Each number is 50 + 12 x the weight over its row's rms, rounded and kept within 0 to 99. Layers, rows and columns count from 0. The size before them is the row's rms in percent of the matrix's.

# layer 16 MLP up, 448x224, rms 0.068, rows 328-369, columns 56-111
087:44 37 63 48 52 44 49 47 38 56 38 46 42 38 69 34 45 47 41 61 53 51 51 51 56 63 54 49 26 46 63 39 35 47 59 50 57 77 52 66 57 31 51 43 56 54 28 50 66 43 40 53 15 79 52 16
080:34 43 48 37 53 39 50 43 59 24 36 49 58 65 53 39 55 57 55 69 35 44 73 44 47 47 40 37 44 54 33 44 62 44 43 48 45 52 58 44 54 55 41 59 51 43 38 37 62 49 43 62 62 47 56 37
102:45 48 46 49 39 45 37 60 59 66 34 30 40 45 66 57 49 62 38 50 46 42 69 49 49 36 65 60 50 38 58 30 52 42 64 33 59 16 64 38 52 84 54 55 39 74 56 71 77 62 57 59 51 37 60 32
100:65 51 61 48 30 64 29 53 58 46 47 30 29 44 57 53 31 55 37 64 49 40 71 53 56 51 54 51 58 63 51 50 45 45 59 45 40 17 49 56 65 37 39 51 29 49 38 55 54 56 59 44 24 51 44 62
099:49 55 47 62 37 44 48 62 57 45 50 45 66 63 60 43 42 36 53 53 75 56 48 42 23 73 42 30 47 56 38 53 46 40 47 52 42 42 46 43 52 41 42 70 45 41 37 41 55 50 50 69 57 21 51 53
098:59 42 53 53 64 31 36 47 44 41 53 43 55 49 41 21 60 43 45 61 46 62 63 86 47 64 43 46 63 35 38 48 41 59 42 60 56 49 44 52 38 50 34 42 31 44 33 62 51 38 41 74 52 49 37 49
100:60 52 44 29 50 75 54 50 37 46 55 50 37 66 43 53 32 35 59 36 48 49 49 49 52 33 49 71 49 46 64 68 72 54 37 55 38 54 50 40 28 42 55 59 55 58 52 54 32 52 46 45 54 44 55 59
101:46 48 77 52 46 52 35 44 51 23 54 61 57 65 55 28 76 61 32 56 42 42 42 63 46 40 54 41 44 54 46 46 55 30 63 55 22 32 41 59 38 52 49 70 40 56 45 49 36 76 49 47 38 44 42 65
101:44 47 38 50 61 47 42 51 75 62 57 40 44 64 36 63 43 40 44 59 67 55 49 48 14 54 78 26 43 53 42 43 50 36 42 25 67 26 53 32 31 37 60 64 58 45 47 50 67 63 38 55 50 48 46 46
096:50 52 61 53 46 51 54 51 58 61 54 43 44 53 31 51 40 68 43 33 53 71 55 69 40 48 40 41 38 29 49 73 38 37 28 39 34 42 56 63 36 66 57 52 42 80 42 55 55 47 35 66 64 52 48 46
105:44 52 57 55 45 58 44 62 57 64 51 57 55 59 75 39 31 56 48 53 46 51 60 71 51 43 73 24 36 43 62 58 48 57 39 48 35 28 29 41 41 50 57 51 68 46 39 62 35 34 39 52 36 45 60 50
097:64 52 55 67 46 61 33 40 51 57 37 63 49 64 34 41 39 72 73 50 59 36 49 67 38 26 39 58 38 58 38 30 37 48 75 20 37 58 31 54 58 51 36 41 30 56 61 43 56 53 62 68 49 61 65 74
100:53 53 41 84 41 54 34 40 46 33 43 37 31 57 65 26 50 47 32 34 44 61 64 39 60 50 61 53 45 42 35 47 47 20 26 75 55 52 58 48 62 45 40 40 46 67 48 68 43 33 55 53 52 37 64 45
097:32 44 31 39 30 36 44 17 46 62 37 55 54 40 74 38 42 40 42 43 55 65 52 59 45 61 58 44 51 53 27 57 39 46 46 43 50 42 53 42 37 34 80 53 80 52 46 63 54 41 42 46 49 47 50 49
100:72 47 48 25 41 60 34 61 42 47 59 44 72 57 52 64 50 34 52 58 51 41 55 57 60 30 80 42 28 52 44 42 57 65 51 36 40 70 34 19 59 65 54 55 45 23 59 56 38 52 44 41 39 32 42 57
095:69 58 35 57 48 59 48 59 32 45 61 48 45 55 70 57 70 47 46 23 55 57 49 57 37 45 43 45 25 64 41 40 60 54 30 48 64 51 29 35 49 38 60 50 47 72 45 38 73 59 60 42 32 55 32 35
107:30 51 45 55 55 64 59 50 41 43 38 63 48 46 52 33 64 40 50 32 52 41 42 29 39 55 65 32 68 56 55 41 58 41 60 60 58 64 36 53 47 45 53 49 62 46 48 65 56 61 66 51 48 65 38 59
099:30 47 48 38 44 32 42 67 45 53 42 43 50 67 52 56 61 69 49 81 43 71 56 54 58 34 38 55 27 71 51 52 59 65 50 60 63 63 68 47 59 41 57 59 60 51 58 43 53 52 47 33 63 56 59 50
093:37 49 52 72 51 42 59 31 49 52 62 70 50 49 56 40 61 62 51 43 66 46 27 45 87 34 46 49 56 55 54 46 68 32 54 55 83 41 46 73 48 41 44 52 30 56 55 44 54 44 44 55 65 64 36 55
104:65 39 26 55 38 57 42 46 47 38 42 44 48 53 65 50 43 44 37 37 38 68 48 42 36 50 66 70 40 52 53 51 33 33 38 53 45 32 75 44 57 40 41 60 40 50 34 34 33 66 30 36 49 53 40 64
092:45 49 24 53 60 29 45 51 67 57 46 68 41 49 54 52 56 42 44 17 47 48 61 44 46 44 34 35 58 63 55 49 72 54 68 64 70 51 33 54 25 55 42 53 69 68 48 34 42 50 49 66 50 54 40 33
105:58 50 31 58 47 61 46 19 48 64 53 58 53 49 25 43 24 48 51 57 56 39 43 58 29 68 54 42 67 36 60 50 41 51 27 56 46 37 46 44 61 41 54 74 53 45 44 57 30 51 48 52 58 50 24 49
105:59 50 51 50 43 57 67 48 48 75 60 59 27 50 50 53 55 47 61 48 63 61 39 67 56 39 44 64 34 31 61 35 62 58 57 54 31 54 49 58 46 54 68 75 55 54 47 35 52 33 56 62 48 76 35 58
108:55 55 15 51 35 45 32 37 48 67 37 49 46 57 54 60 39 50 35 52 32 77 45 54 64 38 53 49 71 93 59 48 40 40 64 33 61 43 64 33 48 44 47 44 46 63 44 45 78 28 43 75 58 32 66 49
094:33 51 45 52 48 54 76 50 30 29 30 47 59 44 66 47 63 47 76 35 37 45 57 48 49 69 37 62 50 51 46 34 34 56 33 66 61 56 66 68 61 49 20 53 60 52 45 40 49 18 42 48 31 48 48 57
103:60 57 35 57 35 50 75 44 41 48 75 43 45 50 46 54 37 22 59 54 51 43 62 70 58 47 52 53 56 71 31 52 46 59 40 60 36 51 36 63 49 42 55 46 29 46 57 49 45 61 47 53 42 42 45 57
107:25 46 61 50 55 41 45 51 39 57 62 45 28 61 51 49 37 63 45 51 35 38 71 48 42 59 73 50 55 41 36 42 47 47 46 29 55 60 38 46 45 80 41 66 64 40 48 56 63 35 52 43 54 52 45 53
106:50 58 57 42 48 39 43 37 72 59 40 57 53 52 57 52 74 40 78 44 57 59 27 53 27 44 60 54 59 49 55 62 61 37 32 50 74 59 53 58 43 51 45 42 52 47 47 50 25 76 50 49 51 67 43 52
103:71 57 54 43 55 54 64 39 67 67 61 46 49 21 44 29 48 65 54 73 48 51 51 88 68 62 31 39 40 67 47 55 59 58 39 46 42 49 51 33 44 43 30 48 82 42 41 46 61 50 42 59 48 66 38 60
093:65 48 48 47 36 56 62 39 59 33 31 57 28 42 20 59 51 47 54 33 59 56 52 21 31 45 49 63 38 59 53 47 32 44 36 33 31 58 40 52 38 55 45 50 37 68 56 53 70 78 59 53 57 27 55 43
096:61 45 65 59 43 59 32 50 48 38 43 58 45 52 34 59 65 45 41 40 51 63 40 72 70 55 52 51 65 59 58 39 49 60 31 62 58 58 63 46 48 43 33 42 56 47 49 38 39 40 52 38 48 48 58 49
101:48 50 47 65 49 46 56 51 24 53 38 62 42 65 73 48 65 60 42 47 56 62 49 47 37 38 41 50 50 31 37 52 49 39 39 53 19 76 53 46 56 43 53 57 61 57 67 44 52 72 33 44 49 47 42 40
103:34 49 49 65 47 59 53 59 39 37 89 44 69 48 32 44 48 29 52 53 39 62 56 31 48 22 24 58 57 48 20 69 55 55 45 52 55 42 31 66 35 56 70 59 48 52 47 44 53 54 63 46 30 45 53 62
097:40 40 54 45 28 31 44 66 38 78 41 42 42 57 40 49 34 43 83 41 57 45 47 65 69 51 74 50 58 59 56 50 47 50 44 50 36 47 47 37 55 77 56 43 52 45 51 59 44 51 42 61 52 35 47 45
099:52 48 63 78 53 43 54 41 39 62 46 64 55 45 41 63 58 48 54 51 65 56 54 73 48 32 44 64 40 42 30 54 60 39 46 40 46 68 78 47 48 29 70 33 54 69 67 61 44 38 49 52 56 54 68 68
092:25 39 53 50 47 54 63 40 57 56 34 39 45 74 44 56 66 33 59 55 41 59 28 59 61 35 55 52 55 47 54 48 68 68 45 54 31 47 80 62 44 54 52 41 51 45 52 42 54 64 30 54 67 26 65 44
101:35 36 38 58 42 58 65 51 49 64 65 52 50 32 71 45 48 56 34 35 53 36 59 60 44 57 47 33 65 50 49 62 43 41 38 58 70 39 61 62 54 38 41 55 61 74 58 49 52 36 41 63 44 41 42 50
105:56 44 53 44 48 59 40 45 56 45 40 27 67 59 40 41 61 38 56 41 66 42 33 49 65 66 38 62 44 48 41 43 38 48 66 62 49 67 38 31 66 47 73 63 24 32 58 48 56 65 67 42 63 43 50 34
101:47 49 51 25 42 37 63 45 62 50 43 45 54 54 60 31 72 55 67 21 52 58 42 45 55 44 22 36 43 35 21 37 65 52 43 63 49 33 38 55 50 60 25 44 28 66 79 56 47 65 59 42 40 37 62 55
099:67 62 42 55 54 45 42 63 52 22 65 51 60 52 44 44 72 67 55 46 30 62 66 49 50 50 68 76 68 60 34 48 62 27 56 40 49 78 46 52 40 63 50 68 53 62 36 50 63 58 34 48 59 55 64 34
100:49 41 53 46 26 43 64 27 59 54 53 50 68 47 25 65 44 56 72 38 59 52 69 63 54 67 41 31 61 36 63 63 62 26 63 35 46 52 46 84 28 53 38 52 59 31 37 42 41 61 49 05 47 44 29 25
111:55 67 45 45 59 48 48 67 53 63 58 34 54 43 52 49 45 44 49 38 48 33 44 72 49 71 53 48 51 50 69 59 50 35 46 55 61 69 68 46 60 24 41 43 53 44 58 58 52 57 66 38 44 51 49 47
# layer 16 MLP down (transposed), 448x224, rms 0.0546, rows 328-369, columns 56-111
098:63 43 57 57 51 43 26 49 59 40 48 39 43 34 38 53 58 72 46 60 56 42 49 62 50 47 47 57 33 58 65 42 40 43 39 54 41 55 56 45 34 40 78 35 36 45 56 69 40 59 61 57 63 64 60 69
091:42 00 50 55 53 65 39 47 55 70 53 38 33 62 35 46 37 41 42 32 58 66 51 50 50 60 59 64 48 40 70 58 64 73 46 43 46 53 45 70 35 33 48 40 38 43 46 63 88 44 41 57 50 47 79 46
101:34 53 59 32 45 65 49 43 57 37 70 62 45 48 68 45 55 59 38 61 56 28 53 65 42 34 61 68 67 56 58 47 51 42 59 29 64 49 42 59 79 57 46 43 57 47 35 58 43 75 55 40 62 51 66 59
098:36 64 55 47 47 48 41 43 41 33 47 77 57 47 55 54 45 49 48 47 63 48 45 54 65 39 59 49 35 43 60 57 49 32 55 45 64 60 51 71 64 38 42 55 33 65 35 22 56 53 73 44 32 36 26 52
100:56 61 39 75 32 53 43 30 56 61 72 41 51 41 51 60 46 42 38 54 56 58 58 30 74 68 37 57 53 67 70 52 56 48 41 59 67 62 38 55 39 62 36 68 72 58 48 26 32 36 43 49 74 40 47 50
099:46 29 41 58 44 82 66 57 60 46 56 47 37 67 59 48 54 47 71 42 58 41 44 54 50 46 32 80 49 53 43 50 60 53 70 26 37 44 58 61 57 52 57 34 55 67 56 31 50 40 37 62 37 38 51 55
099:66 48 57 69 56 76 51 41 42 62 39 41 40 65 41 43 60 42 52 66 46 42 47 59 53 39 56 33 60 53 58 37 54 76 67 55 57 64 66 48 50 53 70 40 53 46 68 41 59 49 55 32 52 82 78 27
099:39 64 72 63 51 50 81 44 47 53 67 42 77 62 46 52 52 41 41 40 44 78 43 48 34 50 48 84 37 45 53 50 47 33 39 79 43 33 41 46 52 39 47 46 24 35 58 48 51 50 60 35 45 38 56 30
101:68 58 42 50 37 37 42 56 64 58 56 39 48 30 52 44 42 55 61 39 68 44 52 46 62 43 65 37 41 57 63 70 24 48 52 80 53 66 41 74 43 56 55 31 49 52 50 64 63 35 64 29 60 41 60 56
093:55 25 52 41 30 61 40 52 56 51 57 56 39 56 48 48 40 54 51 53 13 38 40 52 49 67 35 25 47 24 63 39 32 38 48 66 49 50 34 38 62 39 39 50 45 71 56 65 49 81 48 43 50 45 69 60
101:52 60 51 56 52 55 60 56 50 46 39 45 22 60 48 31 42 69 51 62 55 50 73 50 43 32 57 54 29 59 54 64 52 54 35 53 50 77 49 34 35 35 43 60 49 55 42 41 43 29 55 49 62 56 41 47
097:55 74 36 61 49 68 31 68 49 52 62 54 34 60 44 56 28 87 50 55 48 49 47 52 60 43 31 62 40 55 39 71 43 54 57 54 34 58 32 67 71 44 55 69 58 37 46 51 35 58 67 27 45 34 55 27
099:41 34 68 64 49 55 25 48 51 44 35 52 58 65 45 52 43 50 55 61 51 43 33 56 54 57 49 29 55 73 66 59 68 66 69 63 62 41 52 50 56 47 46 34 62 25 35 54 58 57 31 44 34 50 45 70
097:40 83 31 42 63 54 61 43 41 48 39 47 47 64 24 62 74 49 40 47 57 39 59 38 74 37 49 35 52 39 47 39 53 52 61 49 63 42 56 65 57 41 33 55 52 48 58 39 47 46 31 55 49 59 54 71
104:59 39 48 46 47 46 50 65 32 62 41 58 53 58 62 52 49 53 61 41 67 58 51 36 71 19 63 39 35 43 47 42 49 60 52 51 52 59 48 73 43 54 33 34 71 62 46 66 49 52 35 30 45 62 42 55
101:55 67 37 82 51 49 68 38 44 12 62 49 30 46 55 37 53 45 66 45 62 81 39 68 40 53 50 44 57 50 50 68 41 67 59 46 51 49 61 95 58 46 37 67 48 44 48 57 40 42 55 52 54 45 49 27
109:41 55 50 46 66 48 69 39 55 64 69 59 50 58 43 60 33 52 50 36 39 35 56 52 39 38 35 43 48 56 45 46 45 55 57 48 62 61 78 57 56 21 53 52 71 65 56 47 70 47 69 47 40 51 71 64
101:55 30 50 54 55 35 56 49 66 53 54 50 59 38 30 40 44 39 43 64 29 68 46 55 44 48 39 41 57 53 24 65 49 53 25 41 72 11 72 42 64 58 52 83 64 42 53 44 37 39 42 48 47 57 45 46
100:54 75 47 32 57 52 63 61 37 25 75 63 43 38 50 56 52 38 65 49 65 34 75 41 58 73 51 52 35 62 49 89 39 62 53 58 47 58 44 37 53 39 68 57 34 47 62 54 61 22 58 56 48 42 27 30
103:34 56 62 52 59 42 57 48 59 14 29 47 53 68 65 72 62 52 38 43 50 56 34 49 54 49 55 30 60 46 52 54 28 41 41 69 31 23 64 43 52 22 46 32 37 41 64 42 49 39 62 62 44 40 57 64
099:70 54 46 33 70 40 35 61 39 58 66 42 50 59 49 46 37 33 53 34 70 51 21 66 33 45 46 39 29 58 35 22 61 44 73 55 55 64 62 70 65 45 52 61 59 55 62 38 65 36 29 46 43 34 46 41
104:52 44 38 66 54 60 39 32 51 33 31 46 53 45 34 51 35 56 52 51 50 56 57 49 57 40 38 31 48 52 32 47 44 37 56 44 45 50 43 70 55 52 34 42 75 58 50 47 54 44 60 27 47 42 61 49
104:32 45 69 34 43 53 67 72 70 60 75 69 70 41 60 26 49 35 61 60 59 64 68 69 46 62 61 42 47 55 75 40 43 44 60 50 43 40 43 57 43 45 57 49 71 61 45 37 57 42 36 33 59 47 61 64
106:34 62 55 51 64 54 65 48 54 50 56 58 22 72 41 49 55 41 48 57 50 45 39 72 50 45 51 73 55 43 28 50 50 48 41 46 57 38 27 48 48 19 39 41 61 54 54 50 54 32 58 53 42 44 51 27
095:59 42 65 64 44 46 44 12 48 71 45 53 71 45 57 38 40 34 60 65 54 37 36 42 52 42 52 57 57 41 54 29 56 49 78 52 49 47 63 48 35 63 76 52 55 46 49 45 60 45 24 31 38 47 55 64
099:32 60 33 67 23 44 57 48 55 41 52 42 47 58 66 36 70 41 62 53 30 70 43 48 34 50 58 55 52 54 39 52 47 68 56 38 52 55 50 63 47 55 45 59 48 48 30 60 52 39 79 35 55 51 63 61
105:51 50 34 52 55 49 40 70 45 54 64 67 26 58 49 36 52 47 45 67 49 54 53 45 37 58 62 65 74 56 49 63 53 51 56 50 65 48 36 54 44 35 52 66 40 81 66 70 61 58 61 47 61 77 37 53
105:42 65 60 70 45 51 50 52 59 30 49 64 61 52 42 39 46 51 53 52 50 71 44 55 55 24 36 51 60 48 67 67 54 72 72 59 71 44 52 64 55 41 49 47 23 50 31 47 46 37 43 54 36 51 28 61
101:54 61 54 40 33 52 52 63 53 46 48 24 43 53 51 38 45 61 62 52 45 47 33 68 36 64 33 62 51 36 17 45 49 47 49 41 33 36 48 53 59 47 40 41 68 34 47 24 28 47 76 31 68 52 44 51
092:71 84 46 61 68 42 53 56 34 59 58 54 51 37 69 51 42 48 60 60 64 43 63 35 41 47 51 43 41 47 58 36 44 57 62 29 44 39 66 39 52 30 67 52 61 54 45 62 52 53 41 36 55 60 46 41
096:49 55 69 50 26 47 34 38 65 43 40 44 46 53 64 51 22 47 31 59 50 47 60 38 53 27 48 44 62 64 36 49 37 49 74 55 58 50 41 53 60 63 50 27 56 49 73 60 32 40 54 55 54 43 43 58
098:48 32 59 62 46 74 59 58 33 67 61 66 61 56 70 38 50 58 51 40 57 49 37 45 45 59 48 54 45 29 49 55 70 66 70 29 69 63 33 56 34 56 56 61 32 41 56 55 60 62 52 68 58 56 36 70
104:51 63 56 31 66 62 54 36 38 57 71 51 65 50 35 30 43 58 54 46 53 31 39 20 59 20 54 24 43 63 32 53 58 40 55 74 37 59 47 64 36 23 43 60 50 67 33 42 26 47 34 47 46 36 49 44
097:48 64 36 56 31 55 48 59 36 28 35 56 41 28 38 47 62 48 30 61 53 24 44 62 39 48 23 43 43 34 71 53 50 80 47 61 37 41 17 40 67 25 26 38 54 46 30 38 51 52 45 59 63 29 48 62
102:56 39 28 81 56 59 44 55 69 41 51 21 52 48 62 53 49 49 47 41 43 31 64 54 47 54 35 66 28 40 50 46 39 47 47 73 37 75 63 58 45 63 62 53 52 70 58 44 74 56 56 56 52 51 58 48
101:48 71 83 48 29 42 22 44 56 53 36 60 39 45 42 55 46 57 49 73 49 40 36 51 51 34 50 62 55 60 32 39 53 44 57 48 25 43 68 28 39 66 29 48 42 48 48 51 49 33 42 47 69 42 47 43
102:64 42 54 38 37 65 46 50 58 62 52 76 37 45 42 29 48 61 65 71 56 45 44 63 45 48 49 62 86 37 52 47 66 50 42 56 36 37 25 51 44 50 52 66 48 51 63 38 52 50 46 39 72 49 58 63
102:50 53 53 68 32 49 34 57 39 53 43 31 49 59 61 55 39 47 66 56 33 55 43 32 47 42 46 60 52 51 50 46 48 49 56 68 85 88 62 50 54 50 53 39 40 34 46 50 64 56 36 74 45 49 39 58
098:32 71 49 36 67 41 52 37 26 54 55 62 66 62 51 41 54 55 57 69 62 60 53 58 58 48 14 47 35 12 66 43 68 28 53 52 55 55 56 59 43 68 67 51 62 65 67 38 23 42 58 26 35 45 80 61
102:68 52 47 66 40 52 44 22 60 54 56 56 51 26 45 41 71 65 54 51 56 53 47 59 36 64 74 48 32 73 45 45 55 21 57 51 41 39 46 52 55 49 51 54 58 60 59 44 45 67 58 32 47 57 48 21
100:39 62 30 65 71 59 52 55 45 50 44 53 71 44 40 44 69 52 58 44 45 32 15 48 43 40 35 60 49 48 64 37 59 33 38 32 49 55 26 27 39 45 55 36 54 53 34 35 47 48 62 53 44 48 37 55
108:55 67 54 62 54 29 35 28 61 37 47 39 40 43 53 50 49 39 52 46 56 37 51 22 63 59 55 47 55 44 54 40 53 66 37 43 66 66 55 47 59 36 32 42 34 51 56 59 72 55 29 59 29 46 37 47
# layer 16 MLP gate, 448x224, rms 0.0669, rows 329-369, columns 56-111
092:53 52 43 48 66 44 45 49 65 35 46 66 54 51 47 39 54 59 46 59 48 31 60 46 50 53 44 41 34 46 37 52 50 33 44 39 52 48 59 42 71 57 39 53 57 31 27 47 49 67 53 62 58 36 51 38
099:53 62 47 38 42 76 50 39 43 20 48 65 38 31 38 45 31 27 53 48 43 29 48 50 48 47 39 54 40 51 43 63 38 34 46 56 24 42 41 59 46 48 46 53 61 36 43 37 41 37 67 45 54 50 76 61
100:36 57 83 62 43 51 57 56 42 48 44 54 63 70 65 35 56 54 42 44 44 56 61 44 48 59 69 56 69 41 26 54 62 43 72 65 29 43 39 42 64 22 47 40 37 40 36 49 49 33 43 70 54 42 48 67
099:60 52 47 54 67 52 56 63 38 39 47 41 55 58 62 41 66 39 65 44 40 65 22 63 47 44 73 51 37 64 58 37 16 19 51 59 46 38 57 28 52 55 55 51 41 49 33 40 53 42 45 51 33 50 56 41
100:59 59 77 40 33 42 45 45 60 16 46 69 39 61 46 70 41 67 45 55 73 35 69 52 43 57 38 56 41 49 57 75 34 43 68 72 36 59 63 33 59 33 64 50 39 28 51 44 31 56 62 38 61 68 51 51
100:53 53 55 58 41 20 38 55 65 63 49 47 69 47 56 53 60 45 46 43 55 16 52 41 65 69 42 32 52 65 53 49 38 47 53 58 71 37 67 64 55 50 39 59 45 56 72 56 64 40 67 46 48 47 51 40
106:67 55 68 45 61 56 41 63 47 19 60 46 74 52 52 47 59 52 37 60 29 27 40 36 42 29 50 46 29 47 54 54 56 34 61 75 41 62 48 62 50 35 52 59 39 43 51 69 18 65 60 60 40 38 41 62
102:58 53 69 19 45 36 45 45 46 41 57 63 56 48 56 54 45 55 54 38 48 46 56 37 87 51 31 49 59 40 65 57 53 56 66 62 49 55 54 45 59 66 45 39 43 48 50 62 33 34 50 45 46 62 60 46
096:61 47 60 25 68 48 50 65 61 26 53 54 70 51 34 55 37 48 26 43 45 45 42 54 61 51 63 44 39 66 41 69 48 30 40 62 54 40 50 21 75 62 36 59 49 46 59 49 40 61 49 54 48 56 39 32
102:49 55 58 49 51 38 31 80 51 46 53 68 58 43 58 64 52 44 57 33 52 60 37 60 58 71 40 51 70 48 44 47 48 37 57 57 46 34 72 37 74 53 61 45 65 41 61 39 41 56 70 56 40 62 51 53
097:49 45 67 65 42 34 38 62 55 46 63 71 46 59 65 54 75 58 33 40 42 31 30 44 52 49 67 39 26 56 67 51 55 55 34 63 56 57 65 53 74 55 45 57 62 42 65 57 40 62 52 66 60 44 41 59
101:36 56 57 58 49 53 62 57 61 40 39 42 31 56 46 59 44 68 45 39 40 38 51 37 43 53 31 66 45 70 58 37 60 43 25 57 65 46 52 70 49 37 68 41 53 56 46 27 51 27 72 51 19 68 44 52
095:52 59 48 38 74 45 52 63 72 67 54 55 41 30 40 57 54 34 30 43 53 41 48 47 51 29 36 57 60 55 63 51 67 48 38 38 56 60 53 48 51 44 45 30 34 58 53 56 60 61 61 55 40 61 44 47
104:58 58 39 26 48 72 10 43 54 49 29 56 51 34 45 50 51 42 38 56 52 54 54 42 59 41 69 67 58 45 55 43 52 48 46 42 72 37 77 27 34 50 28 55 49 65 64 51 52 49 47 45 17 25 60 72
105:51 59 64 64 72 63 43 62 47 44 43 45 50 51 74 45 44 50 66 51 42 59 47 60 49 64 45 24 57 48 34 47 45 35 26 57 42 54 71 37 61 52 51 44 54 61 57 63 57 49 48 50 77 41 43 34
110:41 70 71 76 52 38 74 57 70 50 30 56 40 51 59 59 71 44 36 47 45 58 36 29 59 52 47 38 43 54 59 57 59 60 56 65 64 59 65 26 50 52 42 70 37 59 64 67 46 51 64 44 56 70 47 58
100:54 64 52 46 59 40 48 81 30 52 63 56 44 63 67 46 49 49 59 67 59 48 73 47 53 64 46 60 19 72 50 50 51 32 54 62 64 66 53 46 71 53 65 65 42 33 46 41 59 53 44 74 38 35 63 36
099:53 54 43 38 60 63 26 74 55 53 35 39 49 41 43 69 46 54 63 68 38 56 55 56 41 65 52 47 36 57 67 51 16 41 57 52 31 53 49 37 62 44 43 48 47 53 56 58 59 53 72 52 32 24 50 53
103:33 66 79 40 51 49 33 46 47 41 51 56 46 61 64 75 48 44 48 66 52 41 64 49 51 49 41 62 45 46 60 31 63 71 54 39 61 45 50 42 45 47 44 42 74 56 50 68 58 39 82 45 61 64 46 58
096:47 55 36 58 70 42 57 40 52 56 26 68 43 36 56 75 61 49 37 55 68 38 46 53 50 41 46 67 28 57 64 45 56 52 70 46 54 46 54 32 61 51 34 51 65 63 55 56 66 50 49 57 44 39 39 40
103:59 60 36 49 77 38 43 52 64 39 67 50 70 45 60 48 52 74 48 39 48 64 45 54 40 44 31 34 49 48 33 58 50 52 93 41 58 52 51 42 54 35 39 44 67 51 41 46 39 38 81 40 57 59 43 40
106:33 51 57 52 67 71 43 65 51 46 60 48 71 55 51 45 63 57 52 46 52 34 42 50 60 52 45 48 57 61 26 45 36 43 48 57 45 41 60 27 63 50 30 39 33 47 52 55 27 46 35 44 59 68 45 73
105:28 58 36 34 47 46 51 40 45 50 54 63 40 39 41 48 21 53 47 51 47 29 37 53 44 38 50 56 53 58 46 68 53 36 85 38 31 58 58 40 61 50 56 27 51 69 54 48 44 37 49 56 54 55 58 52
089:38 52 36 73 49 51 50 78 48 36 33 75 69 58 55 44 57 48 44 47 26 45 57 40 32 38 52 46 55 77 40 56 34 46 34 32 36 52 70 57 57 46 54 36 46 42 39 36 40 39 39 68 50 44 57 55
103:57 49 49 48 52 43 50 51 48 53 68 58 37 42 49 30 47 46 43 52 74 41 47 50 55 45 42 48 37 57 34 47 62 47 52 54 43 22 56 33 29 43 60 51 77 65 68 62 52 22 43 38 32 36 22 58
107:49 52 51 50 57 21 55 57 64 59 47 35 55 22 50 51 65 62 41 71 63 48 47 57 37 44 61 35 37 48 64 64 39 30 54 55 51 28 39 41 49 52 57 64 43 54 33 53 46 66 55 67 46 44 36 54
108:52 55 70 37 48 49 53 59 49 26 59 38 43 43 43 55 56 64 55 56 53 41 38 36 60 30 56 66 46 60 64 60 51 40 35 50 72 61 69 45 33 55 55 60 50 25 47 56 58 36 55 50 65 40 44 33
103:78 56 50 60 61 60 32 45 40 47 38 54 54 24 38 52 56 41 46 67 49 64 59 57 65 60 51 45 66 70 56 68 39 46 55 79 64 43 42 17 60 42 34 57 71 49 36 28 51 35 54 48 43 73 46 57
093:52 53 57 43 66 23 55 48 48 62 66 57 60 53 62 44 41 53 46 69 34 52 50 44 73 49 58 26 66 58 50 60 53 80 65 58 66 44 39 49 63 48 43 24 45 34 60 75 47 34 53 52 57 79 38 57
092:50 50 41 63 53 44 60 48 48 52 56 31 53 57 46 55 49 33 55 56 59 40 58 45 60 39 49 46 52 56 48 56 60 41 75 37 56 42 54 43 60 42 55 23 56 55 49 43 42 36 55 64 54 48 57 52
103:51 57 39 71 70 51 50 51 32 55 34 49 40 47 63 53 73 66 48 49 31 70 47 50 60 29 39 21 28 58 38 49 50 44 64 46 45 54 47 64 59 45 45 41 55 48 47 55 60 58 50 53 53 58 56 49
102:48 66 66 43 67 17 47 64 54 58 59 62 42 39 60 35 55 41 41 55 29 53 64 56 68 60 28 48 65 60 55 67 53 64 55 39 60 63 52 48 55 45 65 29 27 68 62 67 29 65 54 61 66 55 41 67
093:63 54 47 50 58 58 75 57 63 30 57 59 52 38 48 48 35 61 49 29 42 54 53 45 44 43 53 46 29 58 56 39 47 55 58 54 68 47 67 36 45 46 36 55 68 48 60 60 50 59 74 50 37 62 39 52
101:42 58 37 48 67 32 58 61 62 47 39 56 63 39 22 49 43 34 65 51 39 41 32 42 58 40 56 67 42 51 45 57 44 27 43 45 53 57 65 42 64 28 69 46 65 60 38 55 53 50 43 65 56 41 55 64
094:71 53 57 49 75 41 38 52 62 60 71 47 68 63 42 48 61 41 42 29 54 41 43 40 42 35 47 42 46 46 51 61 44 47 70 53 64 45 59 57 50 48 66 41 50 66 22 73 52 29 64 40 48 57 47 38
104:41 56 59 55 51 33 37 51 54 48 53 48 46 73 40 47 50 58 65 60 44 39 51 44 32 44 57 38 29 47 46 66 44 46 45 39 32 63 51 42 48 54 56 43 37 39 40 55 46 32 51 60 42 47 60 69
105:47 55 66 46 48 48 54 42 42 42 68 82 38 59 19 36 51 40 28 46 67 54 44 42 50 28 40 33 40 50 64 49 57 58 42 41 45 40 48 51 42 64 26 31 75 67 27 73 53 40 68 43 35 59 49 56
101:50 54 42 63 67 36 36 42 45 60 57 43 32 53 54 60 45 55 62 62 50 48 69 18 57 56 48 60 46 40 36 48 55 62 35 55 43 40 41 56 48 29 49 66 44 51 53 67 58 43 53 35 47 41 59 72
098:69 65 42 34 52 44 51 48 43 41 83 60 71 44 37 57 52 81 50 48 33 41 61 40 68 50 71 81 57 57 23 62 48 30 42 38 34 70 47 51 53 58 32 69 50 56 31 46 51 49 52 35 34 65 66 44
104:43 59 31 40 57 40 23 55 51 51 52 56 43 56 43 40 49 54 14 53 40 36 38 41 40 29 72 61 47 38 73 42 56 56 57 39 41 50 65 35 61 46 55 61 50 56 56 53 57 29 54 76 48 52 77 74
112:45 58 61 27 34 37 45 50 59 57 36 38 32 33 36 61 67 42 58 38 70 59 57 53 60 64 34 63 53 52 53 68 56 26 61 33 51 40 55 68 46 45 45 59 60 48 42 75 48 53 66 62 49 45 43 46